config.toml
num_hidden_layers = 11
init_std_qkv = 0.0424
init_std_up = 0.0424
beta2 = 0.99
decay_shape = "sqrt"
max_steps = 14707
dataset = "wikipedia_en"
Each number is 128 + 32 x the weight over its row's rms, rounded and kept within 0 to 255. Layers, rows and columns count from 0. Numbers have three digits each. The size before them is the row's rms in percent of the matrix's.

# layer 7 MLP up, 1536x192, rms 0.148, rows 1302-1442, columns 0-47
105:077106197127188121157141111159177127164053116142141161171148141109150153115128132116104136213158110130137089151159102149111097163104099194041092
099:164135112088114145107143075134162171159133091111134150145114132124145140180126145095137162060074173112154123122066118093169128139091135133124219
117:182149086088174117123106081127139103117086113143181146152118202104092178099090092054155125149117168106108148135095177163071087106152091096184141
098:083118155152190152134168146119120101177146097155166140176107156106125185123164100082117149132137114154101049077159110127126096182158139141110172
103:164156158136085151117140149121100145113173123124082128165092151114138146124124130126106108079106099143171147150120153147254152133099127100110109
100:140128130188189129092087072136151133119132148153115148155102143126100178141127055121158137092120148095119124133107102120120116179127133134124132
112:198151104108080171173100146091101146128119149117095121149125170078081112153148118127071092098163111064108120122088164133134182130120084120107103
103:105150183211105119107122088062131170074134163124129155140166119076117120141152105103148147054090158122150152104105156220132162203134099150084160
078:105050188102144129116148141098125123152093121127157113113088122106111120087059126068120118128093089154106145097131127104109147139106106132105097
100:148087100178109126124104135125167186034169090174076127138160071091167146127149163083138132154030143111134124128117112160195152090129082203087147
105:104126125074094167137170079075098104124104172167121102152173077077072146156114148154058108117093108160135128206122163159171105110088098192167139
101:167160103108193163143120136102157132150124110190098138168125096123111199133141116103140105076070130084117139162137203175176088086135121132165135
097:129122130121126180117086170161114159110157062153153105147101154091064156117113117129121133088146195140130098159157139153127118095152166143139202
094:113122095102143173108190094175111141141075113157106141142173090075106094096157085145080111127104126118139172175161164128166134131175120103122200
083:108131132115119162179126163130122168133156097095201095138117147163064115095081137144149150141158176130109187113156147134144121085103106092121075
104:109096146117118088140109105121128101101084097156154129127141099137036149126182103140182113147137131131093149205088124172150146110185128099160213
100:094132167249094155134155114123155139063073131106139123158116095145176126164144110117134104091159071123171061125105141119149099113126053164102208
085:116153142134084150102136106119116095127082125131159144133113080153044168164101121151113109155132069120092209093082122156177138080049105139094134
109:161105129126116177126105144170138178096158112117126091158076161095140099151122114131074193108150149115071113189127178097147134107113164121141163
111:099107200092159138108139134151150157108088158186155137148165136155173115089107034125085158090100149083172114098118146183191111154174132115149158
101:096130125133206133144125123222071109128155122173157129151130101134129104182082083047147193102113160128099128162117117155132091090133107132089139
103:160093168061160158115190182107132166120156084153146104126100147104112123131119060163090150106126116088168141151113179101118092169100041092130137
096:177097150120118113093119178108194121113123098117160122122073125162143146155105150099120129104170187146184145124068176154172070131092128106137147
091:140159114132141102172115109146109123092153096164150134124184127138148149136128133188068121141145140142115064152128031128178095086082136122145084
099:151126163093126135180113164172135152066119123158161087149108196137148109130169068184183180103172098151119122174136152119139066137066103124144162
101:141096147127091161159116173127154185135118131155161144121090172122127182098086130068100165077113144128180154156165136105151141137092130151099078
078:123080179168176146100138135147174153116113173154120110132101156115038192195078067127104132146104104143151094127139165162166135158142136080143137
105:103133131135158114108103089150118109121159177132163151172153128066129194175122065055161103143082185097161119145154124128162109108182104166132140
099:123127135133149132076107117131151153184133061136115086156143142117188108110120154128078106161160122104116162103168103159128053152123034179152140
102:102083153053162065125139096153152127161176189155115134150115137073096142173133068156174179090132131136122117090088070163157134107212103134158110
113:152132099120119117145131103112162109093208132132206043137147121128118177152166086136103076122137141105150114178060187102121078092163123107129098
099:195133146092168160170118134124153110201157108175189139205169180169101095088169143116203112116100138132101113149093141172129128144164142129187139
104:160198148152172094148084100190102149155147167153151053158099175141155088171112106088091152098150138098123170132110171144104105141128177090109113
107:092111183177158179092082130065184178137150101137125076134144129127142138095109154135109172174148105125153126137085108150153093145130135181101115
103:117169189159105213120158112121139156152099148127109106149165123165094177080102114092117118177128116152211066138129104159139165129092115186097056
088:103130159148164110064143161130094152148085143159161140148079134176139180204117101127082152147109096192119129094166167150148157084079074133151187
103:113134145116125121152119109151115087118083070186161170157103113119091148136140106162153130086118101134093048110108150098124174129091127136140135
101:146120139132145140134106072163135120146152137079094147165141124103090134086084126113150133125153114163163072120131097143194160127105132116130169
094:120069121125157204096134107110105097090120151169110161144177137111080108073112159172162126127125146050145098185152085140111142130204110135088109
112:081090145154125151113173098089108198174094054148171114147115131134141158070083145114052131163115144089114087166146101102106079110110139157176156
103:140165087155207136174100122133147115166097162092118055193112143129102119122132115152078150199162113181098125169091177169095175095127095137147083
081:106169147125169150096150136103122096138109107172139153127112122243103123105080058095133147095186131105080091167102153096146113058120175120143070
098:067114133126141185103160078119152101131148099201106087137121132153172234142133119094169197082081138115086134105178140091154152113108127127162145
111:092174138103092106150190122093121124089153144109131091183089112043134122081101090146065119131098132147126144066129147084180126179076101156105122
083:150087095162097100156143124183181155125153128147137050139094087136085101102096155162108127189163163089139081124144128170141135065113129117142115
103:142103129119104168163113120144143175136072113092133140151117165169063165127133163097099138121113125088096147158075054139093110119110143075081146
098:198173138122134184110114148112179180101138116126136090130140111087085125086136136095120123166085132152187120201094110182143129166145130114131150
096:052132173148124119145109103076110176095135139160169085171134137136151147101110198092131156125121095107066137132142112157147142105073084204142099
103:099166158168171164188158103177125109114134103128125119132151125148076121122154104053148137147134200140084148126167137173147140134092131157075176
102:103095156116150078105128054102182144141114120141093126152083130139037164151154151075094157088107152113068078146138131081148146083134148162187119
083:145159147086082159107082153129108108164106170166096077132135111091085201161091087081120089186114115125088146126140162180125154046146104123151105
107:134121125202135132109114114115157174126132059131107069159066113143107142074150137118104121144069103090158125188072118189151139165133116127133133
097:219120120110180094116136176154142127117133109084140142140090100080121134144118100114130131144161117094136109102112117116135083131100121105097179
093:120130203094121124113147155160133157133099088133131071134099132158122200125163094112109209151143160198097104159146145175113121108100092060162147
098:132157077133059097105127075153145142141088073147116124157154159080106093103133096112118114096128134146143113103113148154151177137165104105141188
088:116127141083079147125114100129160135100060065145161086127121132076071109120152143122150222102130105116100073099148127145166142149109124127158129
113:069122173185096178072080062102085136078151135203159127147132065147116167076116149119163104089131140146137157120095121162114139121156135217146150
108:161132119160172163106105097186069165136086065105156149182162094096136162106127090105110134100064189103146154135164178127152097087169135130064145
105:178132174077153166099139123103094133074146145128109146140144153077132133103141081115111185109128200112144084151132129153150184143179134089113140
102:112079160099200148135224120090168097152151045144162138135136124100140112094133134109135143149113128130100132145085106144158131128182115123095099
100:156170202140100176048167129083107157089151132135192133141166136140101124119105128135084178084169120127160153123143092108142123178115154227088151
104:121127118123107170145131121152119105127110128155124177167140162107080071052128123162071166146120115162144100105180109152130179083135087133091126
107:112106181127153054145153147090147133160158175139174174156159116176131186120119103102151204107142143166162148108111163172146161107111132155100199
101:132065073046192049148155152129086123144144119119114203164190092108088145151116110148143107073120141115122105154085192144150141069133154097119102
104:145158173093102117102089156139106143145141101163166132147152181174145167113114110101151090148060151078201144155161078154132159078132135081086163
110:167082132169119130118171114169088146048114133141158153154116173076175125194139131058088161082075079134119113168110149170092140144168081119077117
105:114138155108125117127151161120126129067180161142124126130129139105149103133131156106120134147085134115132142135096182145144129114139127136132102
110:133077115119168146115103150148054147129151130131188157132119165088155144153118087114168157116101119089135150156167136181102041055115074131117133
104:207122057165075076088160078203096141082123069100189106132130131145143129128132092110168131128139151160165125097094071108113101153084131096140110
095:110144179112109127100172108125148109120074132130139138134129119074013094090148068094115153161105110150137083170179172122118104175172107120134127
098:128113120117151099157156142211111114152151109142139160135146139154170160120066124106156179127135118145103132108158156178128127087167116131155135
096:111133120108167130128164146118097143100151123145145133164161164058150126184136159115114170082088097118134101173134159138171125089120106100180146
097:189109140131183108127144194096130122178099124112149105154199148149038188073115168127138127106108145084096164110073156147116113112086146137138160
078:128173081139133161097135123138131133121137064115141099194081156135156113058119062099095170118149106165114148084079094079136056139159122119123133
105:158095095156118147172089099084103120091110105094112118133146116132190108130107138132171127119088122160131162124133174131163062142118085215094139
097:122120172089140133165213110103152092121111138169164086130148136107141192127093105111121100141096147143119098151118099101127098093106090109122145
097:156097097112131133129194162144140116167090122109123140148117134154126093156131160162082202134095090117106106112140198130160084130114134196098156
103:132116133120158101126103086145217195126182127099088120152155098153137199123070145149121121099175161097112077132129182147125105094144132143087119
106:074151110139188160106195090086126127112133139167148160162166118114141125128116147183184140134164090165099101134105130108099152152141149208140172
101:148083139158072162052163119142132124115059124135152080146186117113115161071173105094106140173136157100088108107080130125105109172091108156114149
093:121218171079186163134151146096111134195117082182192133137095124117080100078118081121131147140149170107029067108113134150110054125100090170155164
088:142119111150112137150132116138147157118082158105123074173123117164118163124119108121065159090093126162105137138128129088124138126122151120109122
089:174114095140107108100118148099158134128097121070102064118145131124089162088098047097105105146118151127152087147114066129167095151113098153191101
091:139103128125120161107207099143156176145119107112168131144187120149096184091113080153093077170125144091132140064151051177122175155148171076104128
095:198128124118114126089147098148135113050143067116145088136213082130075152119107180096106205117172074136136160127099119095133065121096139165145165
106:151109112135095180069074092130118138099134135136141129175106179171106152076126124153104201096151140062132119165092080164172139146153093137140123
092:127107090089119139160124132186135118110184132123127115101154124129090126111120119124164127178094123128111182127171190123188166106119145101111092
102:216135158085133095139106125138106124099109165157149151135108103077104144155109101149108139126154186147110182094144173173141140136115104155158173
101:112095159175159112129112132151199110094150178136142145165123150174144192180068127085117131119107130092129137194104115084131144130109109170213109
102:072109100128098138146188083127079164170144094111121143156159140118159113130122116116165163085126131163070133112146122162119137143149171094146169
110:149122164136185103144160186147190205130146135087085103176186105095106159118097155113149130181197180121132126155153134155150119080125173122109132
105:138133140162118184151129145100171128138082151182120142154124095144118127107088138046102164102136104122121118105078198205144098120116144096097115
095:127063091188150206129106111124136081138112106130129109143138142164093115114058137119127156178093081195185100106128138092165129104072171147141175
094:093068112200112195043163071122093121144157124124156125131140207130102145099149166144058193132155146107118113131113207135164084166131141181137148
091:101156120164088108158151176140123127183077139145128165208102121126131130115123077127077108144137110179109137107130160144094063118130177160155123
100:131137137159099218134076133111137147129076092150128060154077170111091154075132138141074172089166137092054096072130109159134173164091100130214164
102:133090099124111129141132098120051171148103140129060138147091175072084138087137093118093163117107196158121074158081110148114187133133159150157114
110:192082124140121134165174146142146178145141110170177142162113173178117162180122150145123175148123142101076133135131106199181096099133149132153123
095:181136132118158162132108152165128106128100158157144132123117110187142133081105111165094113166160122113162090125080092099177110100160106132153138
097:143170144115086139072084097101131117127130119147142121123140133197123109118070113144070110153075153142125165128089118189161163198178090152085079
092:137120200072079122167147134136142147098086143139166163106151145111108160140155093112148151070143154088087085148108145114166070118086148135122123
092:092127127132146158166109090163137129091082117128100094119163130133043157185099099108143141120159161151095139149123129150156136096158176125137170
092:127085104118093164144192147130118054087154115103113146132188080114121150099103142144127154105121169085188098133142123152195105071149137120132139
135:088066144132152133159175154137085077105158088157157140146144111084104177123105172157096138156160116111131165195167060112250106115084124136128115
095:163105120132143158190146171119069151079132118148110117147166129063067171097098145085077174135138144103124135123156135131134068153153129178061138
087:083071080181098100165120050131166138109059071088122075127099132129114137179118099128148152157109132192050124089099121144143070167190092160111171
110:163140094064139200092167138114120151114088123107196083135120112092134157137116137119119117092096120130131017138089117154169080154126037141076183
102:148171112145164117200141134157130153059109131158149120145141130116131131096126077167139125126084114122133117174123085106153110131089082066190118
104:080119135133099120114197103112141165115138110124119138128115116086085159137077095115073180059108154160115125164098148175116143153106190104172129
107:121122093113182093155104175117130146148119118116142114151141083094156130168094101109134129157083187079099173175137178116158108102144094123161139
103:092161104217160169125134138121073180136146113124101118160185118107130116135116146131057132196100123168140128162085156131123120084116103152138197
095:128153096140115147177127148105131129133119170113154095151105170148106138125090137167134164145146163156089096091107120147112080141155095209219097
101:187096083116157146132211157162094145135148155114149100126092141167110143150089173158134148113102132123135066099076138147138112060047106138142175
100:151160092103072129144151176175134212093103054093144124150117158128159149076142085132108179100131122140101120103134119103131105142087124156181175
093:089147159173132089151185166142108158175073113141115121126097158116137113107162108131138169073166160127132156139164125107105073123123096107096135
106:189034140226132141155062100114181130109126141129122121141126145108078150094095141112137174159112116044137137139103107122145128090125088133157110
096:058116113115169153189126103137162112103129141136118142144106076083091121127115113126129134149077165156172082208109139107185167072115074130077110
101:152154155191175146101102128108147075106167136147123173124112104102175148159091108134092128137129132089108163082123165195174139141191142100173125
105:168095137184130156116124110121111112145138104125079099158194142085143104114111073052123139065145153110175158152137151116121147096140154119104101
081:105123079155105152176173142098144180113097109142171099121168125143078189142120119175084128142127116101193098171079152152171134150135119072150108
106:189092179098097098206150117167126109116161177163071150145168131082114112122139100107113116120133123133145106136107157138143137109132105106154114
089:145096165173167124174143146150107142134152127116142079128090121111142136135168105189114081180137133121134095134151144171175127128133121176179187
085:207115114120120123071140118109127114134157136215096151161151116120105138119057112156066137080109122081130139168084155124151131109133087125142072
096:108114108133139152108138131163160107171164056134104140141093140105188136174094150113111154110105134157099116078092125178128165168149084080108076
105:181132146106142113151196168099125143156105136105191162121106135155192091111119144107134128117110107091146092128143077124142071146152073093135135
095:132127145126135134106113138110112179108157094194174077143170151119105169121130145076114130088118100096137157161120124133132121107132183127164125
100:184065138110126148055125105125212218035113136174129162152149149081143159184162147102118144151083180113165110152092144174167095172128064079088149
094:121151113145120168141190129143173135163114101074152085136051151137135103077086118143025151201111141103112112143145149135110154074118129121189078
101:166115119165146112126139140117135187200105156119177126142136118185135086112112139091129110120080151128105110158112116182114074162186121163125139
114:144158140159157101098145087159129170102099116104184122157131192053142134091144124122141180132157196167127102136157127131098094161173120089112119
103:148119153116091145067179080164082118159136123219189134131127118133120110110102098107133162090163104076122075081095109158130097146143156101139162
076:178107122172124108142102152164147146082133152210143158142128164113099131160078082140121173095124104135106088159127171168162136111139142070157143
109:099119157159147138106178114212194229142163082123186100152116062130171085098128139103121142104162124116117067120131091142110094161094083161154111
101:150147128120089174082084174108074099168097160136169037146145109142100107148048143138111148187091141107112092130131117206120105079097044144107116
104:152115161140118113149161087143106119169089117109166086140119168176072087101166133137092145057192164109115073085099150152118092128168127129136204
095:143145134145184091122138096110161153172072137128125078158101124101092132106118156130097101197158098112128109166151229183099066134122086192138171
098:131146175040139208132123145165129140120110157126151082136127114112086119119076127164115150158103166117177102148085162186152127147176113082131144
102:136146121154082150146111176149100149074122097119082106159127153075190108171130107127119141118128103115178115200100176141129185141168109084127143
091:144110093157140188086092129131166105116176114093110151163103176167081101082129112121117147214093124146128123135142112166158132066128137110111135
106:165071096140128096121147122198162136111165189076178152125088191119112154118085134086126181135106129079166068099144109127116116113098148126135103
106:132172163149139139119153113133129114156107129143154128153101141156126180138125162134062132139153130108157098112143101152178129093098100145135186
# layer 7 MLP down (transposed), 1536x192, rms 0.146, rows 1302-1442, columns 0-47
101:141150096145091165126120143045067149099159165153171118093186076101121129162117068117105109139136142181127152157085171084135116090088120100170158
091:127094168161111151128138142098173120116116149099087120196122082092122140162166160186102105112119110160122104101139115124056151099087130164130102
157:174155126194160093126167092125142157112134119091126188211169117145179122118149101146147109120160157104142119163069137139058058101165116120125181
100:117144137123103168109122083117124098173049124081131142120124122133161089125090161129148127129135132073178078135146138094095128137138174128204148
102:174189201081152117082143136105107094185139132191142126139119085144107084077195147119114161121141114188134160071157094143068139149047094143136141
099:110102136164133086142150082108136102140094130027212155072168065160086150107138105118133141173099131107131127113107151113118095079098176093110125
110:164104179121113120152160120100100113137137127120131114098097164207084118138104150086138155166157168139077161151103140180117110170156104123139107
106:086096127161092159138158128071114102151091138146073196150142100060145160130210174161135142106126122149160129119121197167125134066116117099163112
078:088183129155116128147160115144071081106168119151135150018133154068143075128106169211169170069181142140150106192083133113101118147174104096143114
096:128090087123138107139122051122133112150093107133192201161161109154105155124144109129131098156101109206099177101201132099107119190124154104137146
100:147130134186138065085147120133105169143081104099122092124164130126117156140083141094155128174165141105178064098089148155097123136053129062083135
104:139127157131102085149070126138136155117110147153178132136151156124102120117151116159081157181202136110106107081121070122154109127095144172125089
091:152101097067122161143110118143147134136123139117136134148149134125131111150144132128127188092082076165180133124151098064155144179097112132131138
087:157160141150083150121113113080072087159069152096161110143134134117140088187109143162150119097128113082134140129143146098118098147095152192161112
081:128079160065070149145173130158090140100114130122150130098152155154199168153214089153178130088210150107141085052128190108120158187146131171120114
090:113131040137102130119111139136104126116139179127151113061111124170135093108130155170101052112101129159138124150145164094125148126155121139136164
094:091036120113143115142098074132156158143155153132151095105156065090102132150105144158114126170060193113125160107189098159169140090150175114137114
081:118053155090127131110108077086103151153141162135136124082101064091136107172155113194102171111050143160176141160130082122085161095129132117095120
113:120068113052089115120110112100120137123198128137131150079121126088114149141147115119116186142084121028077146084158115065110125148092147092122115
110:081165147160129153097141123150117162132148143138096089120081097120122101153151102124114145150105098132118093128089136122084090158226226116166141
101:113119171189129179160111090137128153109101110083162175085076077125126140162071161151116097159085112122105127121098124124124111096129113151145148
109:107093158101129146119091179151180107053105137137096151107200121201153134132204154127152170163155123115100149132095122146063096116092090154145129
096:111135133152165113137152148114078103140133038129144123108161169166137097143111136145175107121186080075115130146094152104132075139137152179116148
101:152161135178159104144148164145131149141111118149148130115142156150117078114108066106141173112093034081140163114156108181121138151142146147126203
100:087120126092168071122088165137141127115115119067125142145121097119114137137136112128210151108131181093136142180167129125103068068137198134132064
106:087121129156169123165103174163116124154167165100054165120129145114151116122124141131124131118175077145108061082077111162136141115133078187117137
073:092190122105110067120165070166129140115113148171140196096132133105071092123143096150129104088108108116082129153109159094130137164158126172130113
105:154173089125059101120114131159169154188122097179103119143088137112066103104148120144170106095154142123138123153169158118129084137116158107128137
095:065104176124120089127157121127102124162133097138123126091109125135095132087122218181140152143130130111185091105093065175142095118084124168068141
100:045134160133117153135089124143145127121123099113150099142117069117104133143060075152137051140091113102138150115113114103131105221153226185100171
117:089124094076101114119111127132120166179104122104124158152075088160126140200115141103125161143152144207104158043139159163125095110124132096096160
104:120165083176146132135162101162153104112150116146075117048105162139147100126070082095048107128149142104093117144165088139156152100135075134079095
104:143143092157116091102135075145217124083130111145058058084169158147134112153130179107118088165118124124143138078127094161064148125062107090089121
102:123135116143165131180096123110139126137146088154137152122166163140072140152151094120148160129097166090073149084135147120072097070145135139148112
103:123120143139145132129139114114075136134189115192085093129174080047166132158065150152150181117128151134127117155140153093164131137116144143150142
086:126102118156164148169133072162119092186124105063101152144179147090113108114070143139108058094138112055134130139106112108103078169132152083082100
104:137120114109098142095153120099147143124130114144153127199161043109150135177131085124158120143127160105123137206115097132131101107138123122094096
108:115164127108101130126142124110079136110103139116180092090158192125182172131086075174112149132180153136078122130143106087123119072105097127130109
091:129130205147092169066229127131131121112155102153160121114118158119136124160147100075152175113139172107097126104165124175146168165128180129109127
122:011144093174175091151121136164143150135110049104183181115135140133110124146135153126127112133179125160135127081091149057139116122167103176149113
109:121196111103128156171134096177081106187079135107142117114146155150173107149153207143171100081113110140133090110129163105147169111171144081081170
075:140102133065127058141058119086109144162180175076113115193113146112093135146173134131100123154101105153140112072121111189157143155131149119134162
101:119149106142148115129083103084175156148092134142141086146089142159147148223159145128103171098168190133185068154067119121125111131173098115132176
118:117179123116073142150159104130177135155132152138104110156121115132115119112113134071092121148118121134116064122129084094114091173094059149139113
078:180153135104137150068048123126096150125083101110116196185158167085181122130145119173162140089131120155111121172133167166119076133164100151132134
095:182185171073098125113119120174161093105082122126143173150128127133194109195132138144133155163155167102118090157179080119088135142183106132093145
096:139120131167149104171104098109134165163112138142111156106146179130168166107048159127138179086047172142170174144183153109131152112121146114196097
100:108163165154155100090130121125122049147083103125102152127121113125131081150158103097119178106228172120114078149059123087142070139174151135145195
098:124093085072100138138103138140101115123111170108072107065143130091165121134141126156058130105115061165160127133134118035115136132135090043134151
096:092162063111063169156067118092083127110159158130111115184123132129153103193112055125102165114110102096162118130175146173106107127137129076112159
076:096168148150155140137159177086138087129127076115143180131147082138102047120084165120120070076121134123072156102111138096136090141187131146097178
107:070151138117181113127137174081157153129177131175088072094129130131138123112107090138119151135170088179132122151186107151148086097118255126110114
090:048135111117119110116158097112115121121088072101140109134181129145120072112120164136123156036132139094121166118083105097151128139081111100118115
093:148155138130166147135110139116112059075171138108124145106165090115143157129115156139158159080099060129139197140206133144138076122115186201171137
104:130085108112167100170130129123130090103192082137149121201117153095169101108145136109108129090158131139193091089126073066143099109119142155148126
086:142137184147160072124156162092102152098125100118137113021127151076108094102128130175087107136105145091102171139121156101141113101119155193142109
118:112122158115109121061154099106152150139108145128128179122076126110127103139130145159121133111155094103140101115113144152130151100114134103108103
115:110129045157085171112099114091063119162139093143086088103114112104117103071028136162147105103163066118104122165097111137164142096145201128122100
099:097109191123115122101105161165096178080150108134143152084070142122071114143105150121120148101128151148115161112132096125074117188099193106143153
097:176138086170057182102072160134085101120098194160135132096141122149107205104095125119156111178142126172164145109117123086141153079142124130104100
096:146129168173087087138084131162148129121046113125128118143117104136085155165136082172126111144111133127082201142142092107107138126138127124136122
113:141090079124110150130123176127117193078098138111153075105149181141126125128094166129096174072167158171151084161141137100113140111111083127205125
106:105095128186168146113111151117147162107163105104061069107122153131187091146113209170168099150123131132104137129131064102104129088088108149112153
097:077161150138150096096102164151164128107055128150138096073133139106121071103106144122092161199088127134111133107136079107129098172151117144124220
115:099118147101115058153135106135168124158144113083117117139167152063187125076152103110130174117153165089106075117121085151127104183207096147113146
112:158060143098096116131089143160115144155131140143172107136109100098130145128087168144135165116143114113095161088154131119138159110116174166164147
107:118162144080176087179184089120127183107101123116131145193130141104114116094119109101149142148074154164111087167131153083084144130117159123158109
123:131092132111126142094074132072101121171149162075147152208122076119140137106162090128092182150106140096121086161096095147127166156142106110187108
092:068143127171111164148137128064188155136119075159144134134178078127137094068147091136145135118115140114112098145171065097136130139117159155145120
088:112112137108136078164123125105100081125118062152153138032086095144133117133143107119127178118119112147069141102126132050127189151149136172134116
092:111176162103142161081102068114140119156162195066155115113150090102131088149130132124089146130132115095198126185161081126177148154122062103130096
094:111167087117147074137098128087142152106126113153157124161154137113150107181118117144130109147169141146180116088135144085109107094098117118155163
100:073153101086156170126151135063113125158131094074121132170117142098179127152093198145110105103152105126129130082127226141139104181095120138117120
084:079123137155103056135164057119150199113082124095077122097162185094112130204134187064098116118094166136141091139107118085046109156107139103119103
097:129200139109128145135185124141133090161151109114167112085133073136094181154095146123067069176132114132148141129155144083097100118142131134085162
098:150140101122174087123108104148107144136095123175140094156150153161108115177124141162114045151108107144157137129083141128116141129100110068133142
090:162153135146144175130056151090112191158128099097129114161120081141164149137083130141184095144193129130173157141108086130113191123144122145142068
112:121162136144125079119154113095122156119156138158127141055097188171211117123090133140134095092077121128107157088113151145100126063117204148098164
103:113126150137079116126105115142164141143180101147140126129133241142071160095137095175152116154066160107188162099105101091169115142098147121120149
101:134114089097148095092091140094096124165172119111099137127144150147132147123099165126141177065116118131110123104110100083124036159136102118087062
084:093079067125150137089100098170158136107114155119137101136101152183116090139163150150187136148131121124143179134133097176168150123120190041145120
085:181137111182162133163099150113141115180061072202109088173196188150156089123133120049137176118174061144151139102112119143131167168172094108144126
088:085173144096109172080169064081183112153150130066123154206158170110131087170144118170111105125204082174141079134065109149115157085107141138141109
093:104141139160193161155091100068121142187131114126148206171098136125165103141120149122107168108140176158151112172046162073145135144134095147151151
086:110118208064079127154147131115151130174092126109105094102062159115116156146106059106063089153156206079127112132148156145154160123125146102103124
106:156107150128138159151166131118140100127152136121122154073090126154116128066100131139092097158169172127064194078114114188159107087133171164113166
092:155165153207112131121147105082160142170147135112157132220121145172108137152143138112131186161111158164066031156099163136095095154162126136170167
097:104083139164119157147099153151204166119156088181175091100143087161096149087130167179168158142112141153107130132077076152152200143084181094094105
100:086115138151120116089164116144219085114129109099134115174175189103133081123196089109156156082167115138119135150126233147133148118172120108114149
097:184174121097176144073161138187158168090116121149146082127108137148149147096174170115130135165112124112155106098141135169088164100107175171161087
108:137196134101125138100064120107118115160082111123182036122087158120151138101066128165126087125154130133112153132095195149120156083099162130099115
105:133209141134141109120158147184080096145102140158132159183089196167139121137179070183162111138130160158090090096106142077061150171122089190068120
093:096084092140096106124113131086078115138089127148108169111108128078103118179144119097187112148150157139103158156132143206090165125135140145142153
087:161156080104125110128147134068136145143143125086091152079170155084136116077134138148095117132127045130166157106160088176102149125105062086121095
095:143140155103121133118150112113098122127137193140109161145204152136122147109157102142090142120158128074096070107080133174102121150150176137135092
090:132154143125120204086123124163129098107126109123108116136102131113078087084170176117124074143098119146098114121168092105112103117100132151126051
094:103148131089162103147132148147115128102104101160116198107107074195146157107087121115151120111085135115081129133155121096114126139118123086088205
140:130173137159140159173164139114137131167134132132108172233138137093085125175133105130136209106128178151154118131125152159131123137112069148162122
087:096149130095071133092179125115135125095241097077134110120099096060116154086150178104167132071073127083129136141175094131122167123044130124141122
098:161115111144126144170115100111183109133172140186113109155155138100119140102128088106129105120187130124099115113093105126129111136132089158049134
094:092142089170110177110118117183148100134175170118117110145086122130189134133178107100135125165151110114130129145139122139098142204079073112108164
087:151134112118170153092153157124191137073085153128077149063105169126127109131161096132141088157082112136112202139131108146124146165121083159142099
090:127144164194137083158061123156139156152114088163141155091154123130072152127128185078112114133167178144115139175154070174105103124089126123154195
174:099146198163131071191112121174161185124134103169170158132117102123105133119132185196136124117140153140096171166168075134141120105116121130110130
093:102192122098111147112130098158111133113110146132158146106078124155099171131106122168189104140119123169164118112108117108123127105156142132168161
076:156104138131104150081108088093171110072144165102181119061123160113121161121182128104135123127125178140134115174156183107165136095140113103120109
117:138132115034156127103125124140140085151102158173173163226104128092119098102115135104122159136140121136106104167144096138115151111138114121189091
106:129142086139116132101076130188128085119094132144158096107098087181126114144151103088121109077128146103134082130129096131104114175161139107132120
100:089146099147118097136171108133134115072105069129143149131102157093157151122097120150109126137152083173152088116095128110071123179191129142129151
099:109111137115103120112114132113101146113052126157146124179108119161118189186059129084143124162109141159090116131120064108152101126098130044151163
105:151121111123139121121175127138147165162164114092165150152166098107182125125102088111124173106143139085126189169151140131114145065203157149108174
093:119096119185139118099133120096148155139164091136103130088112189135122127028080146163099109147112133093165161134063134116166167117185178166082125
092:130144119096104123124166165096115156134164188101123123095095129132145136188138203154160101059137099094122089102081141178131114076141124126139137
097:179215102125167142186123161079136095161070108158075127153209195127156103137211099142113152132140143129121146140121141098051185153138109166147209
085:138082115146182112103162125066110122120119183109078164130140152153129121081134146150144154168145105109092104135126117139111183127172150138117111
102:120113127059130121113196173128054142137162081085102174114128135144156158104163141129097088136199101106103157153171147098142145145123107138134190
098:161071162106098134130146159182129166110154112124102092139077136194130135088157153118111090082115146170170131091104146100116150164044107055105105
094:147169136086169136104142152092152085143127144085112138155175106157095100135101089140089149140121067151123141119094146110086106147155143116150132
108:120124127111145112113088122145158123102116089129100159215176088127084122118142093081095140127159198110128123102105128098115127053159101144085115
086:124123141132155144115119116153116157060117121126106127009132108126136126108140120114112124105129147125034145112132133117065128103120119122116125
103:084134109168179067073082110130092121150118164047101164095085136095090126168093118151186103131124083127102106176146189119099159139183119056087112
090:149157175138095125128136146064125097166115154090112119193165145149198109178135165165109123126170112140126125120124141147144145073126113149085136
076:064117135107101148177078087096116161094068086125130117157122193150201114116111179120165099137170090164111125096118143143085131136106109142063161
093:146156109119133117115169086127122140162144150136163137176175125167103124124107100078152096160138113116113127142066130078083078100129097145165126
111:134116055150202134107061156080104136081124116133095100153115162199167153101165113135139114154166159094152122067058094111151120168141177118144122
088:099099114207119092167141148062110103082115149145174165127107087112127132155093141134055188145138190119133121137165130092084155148099148157161120
104:093121194156168110147149171142109115180103180139129089247124190117110103108113098092168124088157093163101162101092132167118115110202121097143066
097:136120087118135139112077086164160119134172116129161102163204169222079108100206101146105134094119096142113159101058131205136144139160159122100176
109:104165132139112105110119113146143196135110094116149096109174080173158111172119069133141104146136118135158138159070122067134047109150183130084149
109:136107057201198149083130125177128150124160116095122151126147147190088123091130127154162119114119100161090191116131109147091133169102095123082066
106:106124152114173111178120098145117109102206073101089134140086156094163127188131117114112109142174112068135058140106190113104199144124126120199111
074:096154127112149137032134117102143079182127158131078126181162174168146144122157153114111090160121166155097138123098156101151125177111153143105135
115:115139104139104103074142155103127153118166097135138115118174140218180113111123068067189148136147135115165116135131170154081130126107131070099166
093:147128147146114108140154132111143136107100083103048136197084103100103121201095125104122162088146124119115106149101116093127098118131087117138150
098:117136121146163102150083187098153177091159159095190105124143130116129157122091060089168142150158127088105182130144044097095166078140094150118085
093:097139183129119096101093114163178075147158154154157093118120155100120082086112138124137154110146086139114134184193060117178105134158105151136067
100:160135182135118133160165146108161179166160085137107124186140162106175126185157076103235183130098110067123118147091079151077074089086114158119167
108:112093158170134137074120162150110055114133164127165125168116134126157138071116120157103129156148119181058115086138053090104159128097115075125121
087:100103106168159140127169187073045193136134107096144145120150172189110119091135124100123155149140192138124121185109174122170187109162063151154118
104:133157161136129160159129158138084184153150103146095113044120145102161109134116165082119071191142124079101149111112133129073137138131156110168102
109:108112099161158102145174196136158124139123132149128145178166155103179160139122071099156179122176171101145079152067161115056154128196155095149136